config.yaml
n_kv_head: 10
activation: "squared_relu"
norm: "rmsnorm"
bias: "none"
init_std_down: 0.0
beta1: 0.95
decay_fraction: 1.0
steps: 3460
Each number is 128 + 32 x the weight over its row's rms, rounded and kept within 0 to 255. Layers, rows and columns count from 0. Numbers have three digits each. The size before them is the row's rms in percent of the matrix's.

# down: layer 2 MLP down (transposed), 3200x640, rms 0.0316, rows 841-940, columns 320-383
# up: layer 2 MLP up, 3200x640, rms 0.0333, rows 842-941, columns 320-383
down841 117:164107133147049107100148186090064146126092198117131113128136156084161072180097097163085119160115107154114176215157152101115050146073143109136170103149098145203106058080169146165121060116094143
up842 103:151123175114203098098150108146130182112181108116144130125126118142100069160076127105157116110173098130149144130165153108088097193068112153102089141126156117086148053120111095113237129128099087
down842 103:122147122067161148145134087170144171082148132115128139104163088157125178158083139134158072109112122183136163119128124156122100078132131153065168107066116122126085110112138129137143166142093109
up843 098:139088109118155142112161107099174105170172116135073148126133113095117158082114129160135184181175105136115163164102142154152149116132168136086165129103141131138144154141081153066115110116130123
down843 099:139122113083103128107140170149099150108071114174185068081184109138127079128136154082082169145096041102091113135142082164165116168164136172114149146129110101168162111135143105179155119144115122
up844 104:136115101094101129125166052087149213138152124194177121170186101153142128156115092136151109097115116104133092172170161149125127107152120136134140072122146191104085153074133136108127135132049140
down844 107:175161102124087104115107084105123134116096096165153059110126022136172110133062081119163133131087200124088087128138118121081110132171140113109112133148098133123113164137161125087135110098169100
up845 120:147108130090095139122159111085135132134112126115156118084130059125152131185155157092114037118119172075107141130110119117147114147116109141113115134080129176114191144096159166134108148142110113
down845 133:167097159152128152194131114135120205133111187099101091053120120109152148128108079154155168125151126159146162133153113136123142123134102140118133154103078113091139096100074110098107175140081160
up846 094:117143119038068098117173175162020124145124091146112156100147158094125109103145110107095092108157078168166119159153095059113143148141080080113065093141132115108120078164139114140134103167127110
down846 092:206146117158175157113146047111131082169130084142145080143162159163066076051136100160094132097184118145051113124164222140132147134141151095113110139139143145143115088099176140140159133146092119
up847 095:138174079152099124153136164200120164161137111130146147174125078148116065124157125102112091187121140138111117182078152116132176163131176120086130164141102186159143111117141102073119057132137112
down847 089:127114156117155127128151120111124084146168133104140133138123186172061141093116142126113065108158161121136114104168138095149106120111121110157118086205161123116116134093139104147138155095154104
up848 095:151125098126165099127097164164097055153145113112134146113125111152132080123101177132106158098134097187091105050144072135102206123106124105073156137111146136101219137123119102213122083118167134
down848 091:081147087094153099134106145170094124130112145150143147149118150098147102112094089139049137129190057080094097171120133168153081169101135143156119130093105140119161121071146143099147109124111210
up849 090:130127128128099089146086142089173070088167106143139127132142105154098171118144128142169094056167118165086083109132160096147114160125067170102129129114113070154179129109063145138143124122102168
down849 087:087157105142072137129157116098138100087146125100126159141116103077056123088169136086120141153114167156120109076155154135084140134139150090048190106147162113151138178160138108075171101152090123
up850 095:145108084089116103125156153130125180170152092090153117182104077133155130113103068112122096096128169152131100141114153112101140112149148081157070108164161214150176076142127166107146145102100120
down850 094:110106151109136187109143118114124140121127115088125109144205087090142149089112144123105169128146153130149125131105168123139152151123126152144084162157106129108151092148122152102069099105161160
up851 086:159153152107159108123156120084165126098105111125117086103158141115114100124153125104159073153145171156079083117112124144113073169148147109098112132117121117178074110133093121140107157149094122
down851 083:144130171166141142155112186139106144137107118121137126106182110142092119101141174136091143132132137102142096115134156100124165171079099102079097109134128115132119135073165140112111093181099073
up852 084:137135190125121172178120179104058145119133116057171170161157110154136160135126109153084116121096140152127166112122192124108184071132067088080159169137105177128130144106113146178093070191050070
down852 082:122112110146114156148165124149059100125118135117087100132152111151174166130126160142066115121153111074171178135150084106105159155107142118102104116154124132136123185102176106166168042180100096
up853 104:123139200101136101150094113111108121102154100123099153139116135132110148184119145110098145120139129140140094107126113185143177142149112108092174141150117097096137105112150082114166151121193116
down853 100:129101132121149140083119156130128185120174098130139144144121076114104130125162089099156103076187148105097132140142202121194129072102183181125110173089098107075167120077124133130123136121135161
up854 106:083126158137088150090121166104094156117086137120115134126108111072121131151167107097109112166114143060138130191120136081150158068154183127167149116101067096064142088114111158133078112169142136
down854 113:134155092123193144115126161151114111125126168154175116146122151126165138094179137112113069135065133142080106127128139117129123172088104159145185159093178118120054043145111172160111125078113092
up855 108:159133053141111104149130120129132132133123128146159118113118132141151134130147130108087145161133144128113151156115111111185119116138078142095158126097099108125133133102145174090067128126188105
down855 102:125150122126129165117129213107164111112126105150095100098117091184102124110130143132114107125089162151052122128074124173111113093149097119167112116120105104114149155139126118151104074154116119
up856 120:143104095142169122129099171131151123135164153117140201150159147106081137122152092188136137156153110125131144112094110105068135120179143096121153168108105099131179165180168093124108149078134106
down856 131:060160087081131097123090178111145091128131141137098161083143130130179133210145106148082167153096077091137104140086126141121119099097092135133121082099223162116141145118111105162130143161133104
up857 101:158090178111144155101147199126140147114152112181136096161155140090167075131107092113124069148150149130133055111123156096102131163105187083131141182099127164161101156148150111101140153110133137
down857 101:129160110114114153154085074121169087094169118095090120070128166115139145131092077105142112094151118113123083172211153168133158141094083105125123162120128092158134114117125152170108162151121129
up858 098:104133151057096089143104124100106157102115107118148115144109145028123109131142098083184111143142125206072154133136132107166107116140120118139158123142121143143106160169177162155129091152123130
down858 091:175094084161193122117116089146111167095149130121123126089077144122092156128160128141095103168102104100164134176169171124100125136143154156148167141164134100116145098118085152110153175126152112
up859 138:058114107123186149113131143137105094101210119119117094116088106065121110172058124124137097153134160151109138109085129128110121122116079076124135088023178133177123129133083107101106174148128092
down859 139:124107131141086118064088130066128122149177120124133094105123207130128100145122095164096175083132144093155149154153104108160144210172083145085142125160089069105086157172098097147176090154102092
up860 110:059100149103150079147164140123132092077167091122153141124125137138149172110089183103078135122139119165082146103049103176103203143082145101161126102086169112130139186138053127122134120131133115
down860 117:113081123144143111104109129098057108141111103127129089122101148160164080125088127168114146147147145168165181159136138089126190102136115108056075169126165167133093117120129135115124113113151118
up861 086:089123129119125085132175154084134137149156156108101118111183120097104132141131109141113095171130143032125138127071112079126133160135171101111125159141186125123086156145120141140152156129154112
down861 087:102140101131121151136139072130100146123186162156133138160158155096120133072088105119077112126108103088130133112091150121090121146177163149146104103142109112137067111124120148181102151141157118
up862 098:099097088122135115106090088122172114180134138138138188158158173225115192136146163133127178060086105119136101080123195098145107132092086102146108185132158139198144157078159154156104159118116151
down862 093:091162137134105132131194168177116110116170127148114110132158130069065145184149124123146119139213131175161137152141142183155180100189136059092125092200139178153127162141090126136108117137170135
up863 083:100085085174153131134104130182104064193115137195185131136138063106128115090170136174154140120141114105099198145163099160139099170104161138154123145092165123123124113142180090068119139116156100
down863 079:135127114112082160112124152180183104110117169181123189157144092149121163092164105094063119105107111128148176093129127135139129223199165116159186048068111112114072145164111126109099097130175138
up864 107:127155050106137153161047164220171128093141167117143165156150113077105115103119145134189100103101109150133189118079193215067134162090134072184115090139154155132124098123192128123149141140184117
down864 108:149108116168136158120134211110115096058108109128159147121143114124101158101122162133153091118163146113100071137163113140102128105156124086093097202114101207111154151104177153149146181201084076
up865 079:187115147172140072092146157146162130129098083098132115136096127067057121090117138157141097181119144168116127129102142061078117135171096056098129210140170146130122141124132178119171110083170144
down865 071:097089159106149171123171128090150195113111162126143109128110085136168099133082171138082144133161103086109074141114110221175103131125149127110127146172105128102141108088166127171169091097129134
up866 104:115133128176096087115092088159129171113144075141123128166145138132120118089166089129192195151133062100123149128142111109112160181089113117184121139144114081162137060074184082168121113101166132
down866 100:148131151162117080121138111125135113138135066142086116107122147138106120139121105107134110120198147107184151087144097153143161105162125114135155105093124119075082190128184156142153189127120124
up867 114:110113085093128057143085122179106119137095155188122162125125150084126188140176120139096148158117111133099142123087174137128132102120128137142075199104096137113166118143158152129143130190171106
down867 107:199140106141167180105126182138158142140184138127125126121111121110105116104167074084155070129103122138129101130128140183130124143091126126087164127186093119166099057085138177103087149124092176
up868 104:123125100154096126107131118169104106170144173125080113128104137150115128116129178102133155125087118164142147164106126141147069117186115168147111108105096173130141155188095150089102117169142135
down868 105:079150116111129075118085095106111062160070147121126121103163122152128074159120170133105161170052053127114138103137166122132000205193157091133133185156148176131126121182113159174104133075140099
up869 106:153149121161161021153135195085117165131119147104166173151175094188122132148098100088157135127141171139123149113100144142189193152074112110112148134084127117062167106042095054156153182125120149
down869 109:160076064174115151175089131130077075168164126103092141152192115098126146117159106138134151174119189187117136111145175169141142125128130128118108127078169176148055071081150102180181135150116129
up870 111:155070175121165104087131106153154121146142111113139159129101108169111136154190168108113130174128113126092155092160139166070207144091184099096102149120085192138090153146148201086138096168092108
down870 104:106065142176128177144156109113126092098093111122148199081146096169187126160139120072123111188181134097104133104094112193141183071122124153133152067160097151098128087103189130118104175142153103
up871 073:119110139094146175133064059165104121090156104125136132118101146145173176184150126093107169111100207076133143134112132098121167123108179147153089099115159083159137175162111113092081176137137102
down871 073:101116139120161171127114122192111057113128152068150193124101109112155148133131151136160130145144098109165101126124180096144119085145098159122121117112104098159190157099119138120083178115153162
up872 095:153124104146159126175098120125172148167146089090085215089074121089166151148138130147139103101137116120155057091144168131136106112115146099076168080109107147252105153088193094099162139086122154
down872 092:116102124170127151168124145115137134128085170153118139136073121120112198142112148128168196134132146139146131091068120177130156112160079116126109185139074128140132121058188108161117178185128164
up873 096:176183026119173070102163080140139127137056112133087122082105156150163137097169160144107124105100152144149068159089112111155155145110074165100086094117065115153192121115133073203117077141104086
down873 091:161098174151184128080124118094176119137123165115137201062142151126143126123176141134121099137083136089120127142120161146101105157119139067154148059117156135166108092093125185192158129062133112
up874 087:116113125079093142137151133145131061117128053127124116139173180115100091137101120066090099109153079129143173191147108101137101087116086095128152127087133063075151103136148144123149084168098127
down874 088:155108083101132114156153164182130136087142155166156100091098169139134087089105128109078152151150107114141141162135113194130085157110101150179164170107162101084117139179075142184045088137114160
up875 109:117151168067149147151111097092141089089183174092131107104135147092073170177126162180122075049101131114159195154126172162063159097126137163042146102164158136081191090156073089186167114167117145
down875 112:114173090116087148102152118093147157083133167107128172163154143166125133183146079094102118123119149093088129146072130159115182099105074188152099117175173140176115117076177186150086120132147114
up876 074:131143147126108156181137151117116132119125088098108123121150148117167107110142139112091164079134110150170189123048120166131088145150145118153101104151106078139152134050154165111164089140171125
down876 069:155128135118097153184145129086148136119122160104122139142135113126090110145159188151150165152166142181134145053094135110137115164132109131061109134138114157112140161117168136187133197120161132
up877 119:077111205105109103142139108135089172118151199118121159168100121155091122119168093193114130075069149130150115136128081069133154138125155036148114134125108117134151127169127119084161147164106101
down877 122:112166106168158140066143138093147078165103142129118158135164130123186121144183136125126137124106130130109099191160118138178133103107119145088075107121051149090166123141108177196107084106094164
up878 066:144094164147095096181187139136091150169144085136147101115164099194135147040148099127090182098126182159157136185134124129046157112146163112168135143129156157147118138089103151153145137191133121
down878 061:115123115163113151163110159165066129099103186114193115168128096141136172155177127097147101154105122062148079128103135130077141127092079188204124126105107112163110100110071095191104108160105144
up879 095:113128119144088146049105112100130113088127137124078054113050122154186130126150103150093168083112111146122136131150122154127104131142108154113114091141128144193099111118100223139111145104104156
down879 095:196132177128136115123141070131099119114131109149169163133124125151177118125136106124106122136080133113118085112152129169151119169161145131088071094086108149097122135108089072109060144143107138
up880 099:128114176138122120140183142150133137121178121089093147146115151092142169079125126145088109112038152173125109066101127146123106174099167157091145132113168158182130163141122170115140113146149074
down880 095:079099114125157162131117154074111133173164092150096110113127173155146154047152097125121090096151150096144142103142070118124080150097195070105124078166072140135140106097111070134154115129169192
up881 119:142072131154134105122121053121073117096169091111180133108117082184108189111190111049091157159132134145130105102058077128128106069114102161146110099122131172139170145156139142132172169150102137
down881 117:156153105140127175123126112151104191176121120126157099117117151089078110142088093139152160208153078114146129101144140164120161105125107167113067156076114100117209132126092103116139122132143139
up882 061:154070152089105083147129155155073119089156147144065124123167164131092122094095141167064092128196168150178157157116137126107204126088136127148124113126129186079120135143150166094161167153086146
down882 054:104091140115199119181080070078118130171055107103138165143086088131163119175162127160046121096111074121148163118103091085129073143133173160145163165154104157101134141102193121142093098157126132
up883 100:124130130143109179141092124120149115126081181099106103085088181140143109140112143145161143100155168125088166109192085099119075156105121157098190093174118116180130087162121113156120070085134157
down883 105:117137139106110142118091091134130143140124144126169062062153150140133116149128123121128129190121202112078099145104124178150163113185094054130099144149117121100136109185068110177155123138159130
up884 098:160067092049096158159094112128097175051083146173105099140151117095098093179122192154215111096083089174133094136081162163161090123116110117097070071168103143132132154150137143137124128128165067
down884 097:119128129117141148067127091101172138145151154141156126134208116195139168146130144137150138104124118119112119101099150151127083154083138073117091153159064138095088149089129153112119134061156056
up885 092:140075071130066145133165146111148081132118188097088104136085164117137093128158150155142099165098091130133158078076095102167066145153146111121149129199162169186130143194124204156090092136080152
down885 091:093118189099095127172154083070123123128139110083088096123132177126173119146192113152144061120102128127086137120160099133149105159140089176136089176149115102055176156136163070100140139132109071
up886 078:127130159106108123095154171122102110126128139055130111135116133072195128126141118150189109141074150102136122142110182127143120111174117125179169122112095098134092129116153163080108140109105128
down886 075:171095116124120119131064110132145153103105085196144130146119159118117117073156154164130149113145110161193170121127087152068104155148100123123095119155131141158099097104053074165061127101115144
up887 097:168137142131077104122163128097089164158122169136069172138123159120136107094139165092071148147116128122128108136129095127073113107099121156074160070138145114154136093096153106157090134055118161
down887 098:120195112104133111114175102151123119089127092123113085110139143136189122190149109111108132073104130138104155079063108121131093102127099208175155108143142146087092168151142118162114115134115114
up888 100:174094103055102142112163076173123142123080121119115094092110105154142147164087075105162114114138114034178093164166074111151105162094138124063174174109180123127112090123096104100097130159192077
down888 097:105080164131152100140152112170172164110128151097172131101170040146090106169176138107140100130106147125116154145124134110093063123161101104082114090130139140129091073179151085150145123097158124
up889 079:114139078159155137163146126136117069192140096122117118115127090092164074086118132089153110124188114086118137103100112148130187161135140129091144123150098082122096157168084130064132082142144095
down889 073:148138063149100149150088094121152135098163180120135120141121136098150118070168127160145137164168174093146156115080109153178115069139154141130137089106066121125112114150085109173103105123091069
up890 099:121125122092128131151163114114174152159170119196081135118098132088214134098125095135104089130127202124105141119122139076232153117109107066155165175135096083176139144114107128128182185110083133
down890 098:162143150115100078161152123118156140074096105159081077098110071155139142161142167097143112106108083126129128102169104155156127104107120138106147204174095101118107071069116180069151163073115139
up891 100:083064116125132116108136135140113157103117113114110122148132212139083120202141178138131151069112158120189093161163093128154153168189103157079059122088149132100176127113131158082080166118124107
down891 100:152078176109104149153124089127115120099138150076145162111142111110180119074144141131130152094144107113114140102161159113151098111089107062156165077152122154115108136130121102102098136134154159
up892 102:125148132098108149159148138143182192149137114083183131114126142128142068157111132155146113107109114165114150121147177121060160141139105086117132067098138084138141152158163133123117145109180097
down892 098:124130125102071136109171171153140120111104155094120096131090163103091149179117105163150075117137184102117167079129157110133135147095145146126134119050094143139129141170124145171151135177141114
up893 110:104130101124104137078125157160103082167125142084130150120135130134097081120127152019063125135146114149111123109152137120127137112081139109080100115089214140197139140098123153159126125109156132
down893 112:155077174113160147076074128168112107081113070132079138137062038110131119110109146089090134140118098195113083100161166102124157149138135130110155073142186078140104084124124182113104168173146114
up894 102:138142150128089120127140174139141122112090133147092093128069118129079130110175179106151166095096063167126158118193155125163142159113191142129101137122097038148133139137156151083115089096161137
down894 105:102128124080131130149125154085185148104132138163098111079145085156162153141154112095127119143144080084100116123135137140140113098086113139122096198177150048130099119144093104147099091147118173
up895 086:125165139099071076140115145110137177100149159057082091103077134139115215106113090077068111065151113144102185177152119121116132145119117136101105101112146137103151142174132162117156192190126085
down895 083:112183143087150104111118161133145173059133150089164070131147095089165127133125131122162138112102111123117193155153094157085120088099187189121124203087077154129154121070123053194111149093123118
up896 107:139074160110101115154126135132168201137130176132121157108136104106085195102088151098134174152113153191124149137126067130143118078188142126170103140131178148054097120146123113099107121162184194
down896 106:131059155134135170149121132160154175096170145147100159142131070098100162099140137106128125121131102058141100158138150153147147089119128156091140140147120128153187119149149153126123121104141112
up897 084:130192121144194095111104139150132166101164162126171086128117081215128112148198079042166163115208139119154109125128075087118130136107076105072174142131096085125133151123113137159174129114176155
down897 085:122135136115167175087085077119124099128134120107138120078080162130046178118128081125115120078122154121194169144147089127108099101196068148159111060142155106110126108179155137128131121096098146
up898 101:104105082102116146161127122139158125171112140105081155135147126113131143146128094100176126139130092189119117075155122142067065113151108124146079131095114093147118155090091156160147121153092145
down898 097:126101152164101152079094103137146120175122134093202145101143171090127087126109142152143060111100107119098128149087128140072105088144091128118151062153107059143164076113189113099133102144147147
up899 091:160120130126148036146135113121130123157085123127118144149133100116141119116132054103088140083117108119116126105195168125128121150036181119111115127115155124111125129110110146130162135075090130
down899 090:136144187132123120123137155120128101155084126079091171145151106125119132115142146128183048177144187065152186177085140134168114090103169172160137150136127158150072098120093172128154122124135154
up900 115:100091126089095112123174085164082082176183163125126195079130135087130105107097187161119158152123185066098065135183093119074140085110153155160088165111100129119155146118069157135116116196114127
down900 110:147183148128162117090071162072145154091073126088126134154118154114098147124143158111163119167176076142058132101080094161140198133105089196144171108111068136185147141168130104160145124127157162
up901 110:077135112125118179086142115180103060108142075136146091113120105121130152179139078130138174121158134085124147179138181148098084097126105122142147136144136144136162132124141139176110112087192139
down901 108:142135053092109152098132133150088142097126111139084143112177139078100093133154116134121088122128150081154102131115142143109113157102083144117165115127157092153109106064222165115123146117142159
up902 114:123112096149117090171112059098096134183118155102093144149088140078126130155076154148183128112143176163145141185131162086114105143088086221142154112146094125102134179109130110141093135161133104
down902 118:136122188130163141139112090105096127137160159149105090115130083137097109115110124158110071069090078127177133157120166164145130166168126127100110162182098097125072128140159142067112130094156094
up903 095:139105140106155107154047100116154124076164147103073121167136151159122138080146104107126084162110165140109104174131137177102093105141154166114163120075219102091188160104129167127165115162153126
down903 086:120118085134146141128131110146085192066083086118041115169128184107147092138128147163182114098159104141111100126125108121052079096125167109170130112068159107138149095098133090108079080156140118
up904 110:155115140141149106155067068089061084125123172149089116092133105134095101144097109158158166160097164133132111081084102130144110163153098192141108065144078183142072135146150120127156165070115130
down904 100:125126126100133125069133180143128153119095169204144176096115196114178051169180083081131153061102163071121125091149113095128165183124133129148152168137123138166138094189091166169150124147101115
up905 119:088048082136135093094138156114083105096151107145101131121059158103075052087125151135170086118133131064180156119133193141126174132133141135077128157118095179123083087154176206110119111122129174
down905 135:127129188094097128198065102123137136092103121145090140073181123103145122103081127089088151120158167234139136100188125153166096081140121079120119118140156188112134135129169143149160075140144154
up906 086:076107134096098119103104096171136123148098103067104135144151124120128111054180085108160179108149151069086059103143152057130160149112149139096054197087213109065163107160082144180144147128133101
down906 091:138163138119122133131119175134103134123134158122115135124136167111126143130159055092121184156122149090079144064104141094140105127148100087157040133064118089086087109169125171085145160117135093
up907 110:088148134134100084122132105152108151145169095111116150108139099124117119079179104116088099148147141121134098117136121100143153113183153093169089060135131148139147113153131127155205093136141142
down907 109:135166160133161142145102174153113168114109167120102107148123143144182198159150181100119124111183118125134176116135153121117081159084104196116160183102167133156116162122131128141139138170165166
up908 104:113099106170105178112149084133168166138186049170109115159117143115060156109097143117118115138109140121158131125145141118180137136107111157160112157116133130144116161159143133159154116143071087
down908 105:163147131112084101141161110118198151173102124112176178158119173119133140170073143137100121123165116150078178128120127141161124107143140137113151095094134150086132133108150154152069166096074115
up909 092:105163131133110096060144079209102117099076097190087102130153077139098139144167099121121103164121142115138125127124173136157165114086150125101119106116158068060172126115106172166153176139162163
down909 088:179165107111122068134156148173117162132128173167167127171180098056120093164105136128151164159135131137178117173160166138135085139111186164136083069156142116160124124162111142136116175175129111
up910 098:142092140175083089081124076107114127103154156056106110139098140164057172138118135146129147118125153137123098151096105130196126044123159173149150122107109132175165075148111141142137135152130120
down910 101:146106114122084143118159163096147194105141174140139133102112162106062096149054153139028112123167126084103140156123148144179079090111127160139103166143173125073086128171111183108155124095115155
up911 094:127139160145182153113137116093157112130143212136113148108132145136119087114164118135122149136101157085111096160104171121135128112142074102117176111125133170097132135165131173187218096131156140
down911 089:104100151125181097098149119125188159141151146167143127141089111092148114115117130170188178186059105105151091180118159097123145136111209078140124109120129119151128177024136176093148194128130162
up912 100:065143145211096086110143080037037119157108134125112156117125124106146107154149125138182143145177130123124085119147141135156152129229152126120175081144122172169164064098119099139148136175166156
down912 096:145135133137111142172172148133106131172089141082096104157182126141017101152080103131111148182137116135126161168135134193126076113120139152148152126197182127065094121110043131138188152181081157
up913 085:164134136167093096099118153139174135099118107141134153141147108166103090132083059134143090131081098069120110159100157149160116180104136165111179170126141138108152129118067096158156115043150146
down913 085:129107126168117104125074159108112099099150138159097111120135131141077153100117092112162104137161185121079127119086163158135112109158039159153148112134195114102146141152084111129128088099142143
up914 107:156138153155165171124145073056144099145076120122177095146105101113132124100092096098176114081143134079087161114198077128082124117164153162129116147160126158048112100117142109103209142175139081
down914 115:144062098171128160081109117079179161124111126126050139106148152148146136199097170130071174105167057100087096087130135137143171125141178135068088136162130104144079072113102107157060095112137081
up915 089:089105200170175099086097126133176103077142154106144133155132112113112120164061087101154141131123140180177052148157120104138120118149119105197134160181109156146152115134178156101156113098121179
down915 087:091138114125165166111111157153158153129101142138150122108075169143123123137153117184139053129123144131133087176153091115143091085130084149103114132118161116158112105141124066127192159180150117
up916 097:132146125142116099092131105139128090128113058121130114137088170159161106151061089146130145150166110087070095059125137133105035103119089101156129127117119139115209105154129137101162115111125155
down916 097:130160123131139126111157116135083114086140168143043126100102167120170165156130147194106164152113099099119140170117151196145130161125099077111124149056132075135129150156098128145077132092168148
up917 106:105141158137112145063129059116085128090087132094128104185155120053162114071114155122091108139114044068179166130153118126155158093145129150100072162143098137123130105132137124113153186147124184
down917 103:119079114135089103070103104135115122179066126133214133040172079070111167078158181143160122131131123083153102087157148146131116147076139114103117143147154136128163136099099195132084155144117140
up918 101:148130181090139148097111164091168182164140163069061133140108114146148137178120116143141118124127199153097101127161063120093173151128145118128129103108078128106156132137098097090125238119087116
down918 094:138161136078120143114099148188131154132117122121158168093095112155173148112143082117098102164148107085223117184134079098162087096096173087103122174054148143134075118159169093128116096159135124
up919 085:098154126117148122089129083155117134144077184102169105111106108129127113115100166130118111145153116127120149056107092185097127113122160126117083141114162117126136156192099074129118102123088058
down919 087:145087135092130115109135119140091127160096114084147162118106111153142204147089114114093155128094099129164161106123074186123180135163131126161076091124109091119152106097124090128163113126101053
up920 094:136082102128093189052119112144142106158152164154170111149092163167138162106145144133084175135105115029110170099151155138157113114099088115110083063143175120116176140145119118162093130171100095
down920 093:128129177159160170086081087136119152103137098190100136184066085169106199198119194104176101138112075177140081117167162191208103123116103142183142135095156132095116151183137129104112155097146043
up921 114:139136127154087162144058108097105142123167141127099173127097101106144106103085132070172142202104131124176205161150100100120134101165164155119191116212129103090163104123142133120188147049170080
down921 122:126163159164137082142115083129146149125111102163125120152102098094130151171200124132161103099120088191155140079199126130196131132046133117159151070150089098102076058115156124127104140132103058
up922 054:146112133090172145087087105142143125097102150111117139090157159092114123180106156168107222140116065106114126153131123147176106094102156203055103132176100099111103145145123100154116153122146134
down922 050:141091098193123094098159071104132096084114047082114144148144136186144135125149144210153114133101103126142136124137068103138172072121140193150117176131132100191103048140114089107124090120156138
up923 101:066155083123134160146093113183099161115085177110087128149156177181141145096073140106037167142125151110125100228074138093106138064140150088111134139137184112137070075130174085073097121112119153
down923 098:147130134144109119173086127146138158080137105127142074149085130138128132132117166140071076128147115079128116157111109121140156084197177146107094124105152157144116073139084101144155110148128131
up924 099:162149106116143060088111142124092132098127083071119166078164113125137091067156128133150118071145085130139142091107145151153123082091093117132023096217147126151179166147095152157160154132084125
down924 094:137104117143106165122053164127156132145110184130176164115130062175113110059195206106150133143084118160127146158144080126172157126148129065131098071188168139159195145120127177075096083097105153
up925 116:158120144059097102147165157112186212129169110123143092157123134115162085145142114144211129163137153161096086139131151182121161141130138150128123071147117166116094162167145091028175132129133092
down925 117:085133117208126175139170130135110090175135164095151128121115096117145142148077162123171133143115141098161138187172144167195139191083128112138138124085090131140126156149150200149144113162180137
up926 100:108106139143146161081190115148173142141163103145138109160123137087124170090102124131126173122166146154117113051152102132132135137180174113188120138088162124160148141151119188200161102108093105
down926 097:119117146159158153138142127123128120159096130099134098126202088130089092152117199131184154088092175074084085123119131124106130125088106106134118140126120091180141078199083155170118141150090175
up927 097:122201124155154181066123201097193145096140111172137168142071109063110136084124128108171092136180108146127230144080124132133160153105109119120047033136127165078118139103133108070159152129092149
down927 090:144100152078118136123119138125148080063160130132093146088191132099117104081162158107075094156085149110129149079061140171236123053061114163138141172152167164160162147065138134122121131091135080
up928 091:061161136163098174091115095089122172177104190098107081170105189109083116153082108096161192107127119139109101096114101111122123135133068108193160197097150132136094144103136139065143191182140135
down928 085:154110067133139112137156087133132147100105111130127124120125105107099136172151100132087111139136102098090117154136135125115111106084155136150105088156051105140175102110132115070120115094145102
up929 071:061150136138093142133213150136125122124170121082141052159101163099133138120087057156183078118148127074138172139151152108086117144087127092164164043082125125101153140119061145105117131121097122
down929 063:154147110170180109150059085080087112118122168123167123091129169170129120187097159141164074160132115148191119159134049138163161107097153123097144133134159121144132122131143117165132125139141107
up930 104:150110166137103071162088128206118172140211116165113118132137070128125102113107064096099104218148135090133184072147101150137095106160105094103137152155086097177133126124169136180129097086140114
down930 098:178119120112103135100144143127142128135117113127140061111153139079107129104083160180116089110149097116179153127149082119123090144111063150140144191120133120165107179160119134114114165176150141
up931 090:151159168138115140157109113152184152133160122173116131150103147135138102078126045126164175164164124136084173121148148112201160088101115138051107178145088085145122159197048171157190110091178112
down931 083:064131095103107129129181121164155164119156105146144140183110118077132067059072100110106126113128163087117142151160183162186160125093086085058126134135130090147104148109149118142140173119126118
up932 085:120120173120144162157132161105134192137118054120156127111120132169087101097068136148168127147100112124103153143170143151071149125119156152160176125171134092165114108070135111132140141138061143
down932 087:094166101143084128090140119145112120114100124134099145121115120157113169183046100118082113104147113105094150087126148102100122140151140116186107207132126089192149152106125126111150153165106151
up933 070:135132116046157137117126117124086151150171136111146140163135101126164124087091132117128101132119114149144132170073088134166114125119134078114153147125128141078135145151227152051124148083131096
down933 067:078147128183119118141090092117133139099102165154112128108192089143089156160137139086148125158122081115114121097112173098162133095114114149151130133133131173127108072104128134144065171116147135
up934 123:134119115128100128094124149105140133170144131074122122089170152156130130115090135102186093128088149099167097160111138170147150147129095194147060129175126104111118101199228114121165101098139135
down934 118:139091150146154116183133082153135101143134158096164164110096111108128166096108106177201093138147102162107159172148113146175124164111120107140138156127126147154105108078194174098092126163201152
up935 098:095157113151149200177119131074121200168145152165113160149118143117122113099138118107129136220086174102168063086088096146152079069188147131161137209108194158142130125143178139127119107088119094
down935 093:141117130124101120163116104153134114120124058127141044121103105143121116151145146119140154091159165133116078135134122169159140158132104112147185084112091110130074139123089078130073129130155121
up936 099:108078138163150140111112119105133110138163187111163137161108069201134144104114096149164105121141091156142126142118155087164091065106096102150076080126115125128180104106165170103113168081148122
down936 091:117126102147177178120125135116109171102110124150101142130119111184106160149093172166129134096188117175168083110172161124179130107140089127152150146085116152120158112069116129117130068085129105
up937 108:109136122152176152101150180144096116094127140113134172129140174095134108175168158092106123116110117115184114087122135110118149141157116100073056107125095156112158121128097170084128163133142087
down937 111:120100156185103085087120146065139145141179165121051110058149132091155158153200152145162131123111121091104184132108057150142105129117150118168135149086157118148086174027097174118083057145161099
up938 110:121113151108086049143105104194144100181108079102085135106111157112121117094036149197174120102126142089130136106096088099134081106077111116104190134105092115112152195135124066167139113109166125
down938 111:097175132153085081195125158137142095126098113171131140120085124162106118101143119145134157180156115148100134106063131079116126133091141107159120167113137135147141137088145187143148133128148154
up939 095:156169109082134160135121137162132131115166121167170115140148094144107113163200188081107181068140145101160144073165169163179103095155116151087108165115107188120070138131093145144160164136116107
down939 091:125134112182096147090148135099088098152170061135123145094157148145175145136130163069113144067140113079114104146135134137136090149119152084133174136122189158113110121122122067128121022120155083
up940 099:084114144133109076096118161086178087049105152151181130155135117110150069107189102038110121100151142124124136109146131121143119157155176128114152124120128130126160082089078120077111124087149129
down940 097:155133114144157178104137107141095117170153086117125126121058150155106199118159091101215116119116122135068091119111142158127130136062157126136136129194151127134112153043140202120113103158082173
up941 115:076089143122131136150091106183105097115101134110115094173137093107123130139079123123140208119108128168138162075245145105105112147098158097085121079168156144146113135140161131131191108180124108